config.toml
n_kv_head = 2
positions = "learned+rope"
rope_base = 10800.0
qk_norm = false
attn_scale = 0.0884
parallel_block = false
init_std_up = 0.0225
init_std_down = 0.0
beta1 = 0.9
lr_head = 0.00909
grad_clip = 0.5
schedule = "wsd"
batch_tokens = 65536
steps = 8574
Each number is 128 + 32 x the weight over the matrix's rms, rounded and kept within 0 to 255. Layers, rows and columns count from 0. Numbers have three digits each.

# v: layer 5 attention value, 256x256, rms 0.026, rows 155-191, columns 160-191
# o: layer 5 attention output (transposed), 256x256, rms 0.0599, rows 155-190, columns 160-191
v155:169142134109090162157135110094122161107139182137181153060102170091102161118149114178135170127092
o155:091133130159131144124126131161082103108130146153101107167212123113140141139154147134095104119112
v156:090102166160125059177145141165172126158156098107144098173128122132113149143130123100126076165163
o156:130114137092153148100170047120129126106147120127082145098122093116149106131160086109112115131135
v157:140096082120175113116099098123136062096108139111129095146116097132031078126091162124192070152133
o157:120211174134164156127109111126145141201106089137155119187115147139143128145129127136141110185098
v158:167101142095145084146232115122120124092103098142127176150108110137173139131150103086100072144109
o158:147131129150119180119179163066176150135119118082088109130111056069082115161100135158127113097135
v159:099161108117120124071152121106145132130119126122145173141175168121174157101127145117123134118143
o159:069051123145104113100155160144106112086139133092161157116118100100101185097132111159101112089101
v160:086120128104075105132092118064064092137151096138124173124190106078158123107122197146145114165163
o160:158111124145209114106160101146145175144156174102171159117084155155102130139090143147105136150167
v161:168130123090170070160153125156145115110072078139142138036129133109132139094177093154104134124129
o161:108149146113137158176109178085108115101139107174138098127117123107202135161147086112133100110121
v162:112150144135180146172112129170131131145164096107189056128136110143101089147160147094160036137192
o162:135114128107072110193109101163114149067105147116123162166153150155097168162130115141116145213097
v163:190164111159141128081080066116166116122092093139123057122113125113079086130111096135116117149111
o163:149140185149052143187156177099087131080106108112123101099093118147114150079163161138077106191148
v164:086137116091107137137126128083099070106165117126174102205161065122166138119137133149111160123151
o164:185120134143186151135138078105095154152108159091087149089142174152107106073119173162135134191165
v165:170127132105184118154177105096106113114136131162142087107137134147134048114176167097199080109066
o165:112172195120157143113110154115151130123106069120114132122086094121094134123091131139121109080135
v166:116106134101176092094100094074158136122159099146112192127155061111083168135137143179151156137127
o166:185167139122106168164116115124088134141126146106105078089065129145162086084143120072110092061137
v167:073154104093127160039107111150096136138122088087139128175166085149107119115148173150108125111123
o167:165095144140148155138141186105152181173148164110160139097086131075140106095115138176086114135187
v168:127156100153111117255172168140062088081166084100140145096111133103150128167035122141120097146175
o168:112120145139134158094141070086202116211125124151070149140138130168119134202172134094169148136110
v169:156096095124114093095115059122112166169160181101117162213156176104122070151103137089121106157104
o169:086086096137122136131110155085151130183108169141203106091110086110098186144144197127139093156163
v170:153147118136078102128098100188090078131121060170114139126140105141093146151158126105120182136086
o170:110102143129126145126227163074124145154137170089103096133157069090130119121109129156112062145184
v171:105106100173086063172086133131107097127131127128135136057111059170175134166094150123138111157101
o171:181132148130125097136134135138114106132143110127100160148119138152079092165158135078115127155120
v172:107150111159096173091108134128152107152121102079151117080140095155088111097083144148128076119193
o172:160180104140154098089127112185146232129137102138096128108133124123124078133140114202100097171102
v173:096154173118160102116152125167107129125107096116178122139154089111160090151156193117155068105113
o173:113091063184103124135093088110180128096110147119120167113086123135142085082094140151128096111128
v174:096161148128102153158150184132089110093123107148160056154107095155188142108074185157107115153150
o174:107117135114169130153198146119163143155090114136090172137121132158086121118162140146108099133088
v175:160112133147166142106068143114095074145143143136176089175173149170088087142182106131162169136182
o175:115089165116031106117148147145153085081137105199063164095150120094142130118159111093158106113084
v176:164163095134115146101171090145097169122147137152083145147081197110142115123101086100135135101075
o176:148126120129144122080190129148162054146109105136127079141135094137104143106143190139121157122181
v177:120128096092167144121063156087151152160118154137127165127166130120071186130107148186144126147138
o177:166155139142129150101122098131148065164108144133117126145107116120158124104150122069112130119168
v178:119177145103129136086118110131083103117110091116152180197172071117098133139119111165146154162193
o178:134110173121120134156084116161125070121161157161174133131128128144168171089148085096128113130107
v179:151116165108138099110184155126148148131018095109136117168133116142138139077152141139143087072116
o179:088160100115157098092088111142128201115129174142113097131114175060156122088104079163084140080124
v180:170147142105114129139145109168079161093097077158082139143136150166161119105127154138126124097136
o180:132076122162138095144136139162144083139117157079149123142149087133109183113137082133093113110128
v181:095149122163119071167191108160141111103099160148133116126102075168240094128119075169209157141070
o181:141157104116100102142117171129161088133157146074116151085127131075084084138113127084146114063135
v182:154158086128140117147070087142112097111125100161111019125184115110116052171158134124149138186148
o182:098125175110122119159172135103099148105130170143155154146130151125113198136151173122129079167159
v183:124127167136148138147189087181139049098114187175110154165116175096154167123073078098135126158101
o183:114130079107142135178125163111164100161166097088118114107123115173153159145153077116127135080085
v184:121136125144123156036093129083100130137112105109113182061111111116128156113203175135072162150142
o184:134093127080088051118116101146068126057089143158137091146154133105125150088101142141088153171160
v185:122082115124144145141085116105109146160167170105135178134153082110090094181127129099111157164106
o185:140106115147058105128077150125165076139144133138148116138141124152129124124172147140162118115157
v186:132124100195081172112075099109121102115078138153144154071128128140125186105162152106083137125112
o186:113167181139157136087115112104121122136107112139090120132161099152082106156117134106135063028147
v187:119165173109157098153151105180084158118117130160123180093116142166155128123123059120096104091056
o187:085108081144105121167110086134128062135133150159125086143176108096157131090143116098126161085096
v188:104137082108075075077103123067166111158139130138157063122197109164111128155173101096151203154066
o188:114078231091113127155154193120135120107159178103164117082127133103120104137095148100131101067160
v189:121095169120119074163101108107119136161201068182133131179158089177051183136146096134152131130092
o189:079159131147168166161090142130064079127167154083165110141103112129154136144133099075203121112135
v190:109154081102159125071117138156150134131120143137112121136130157155120148113212125141186096109137
o190:100089169152091097123127115089124090101120131166131137140137122080116157099123139051099125156122
v191:159133174110120191200154163091072177121211071145208176109097125103129150133109158095104153158122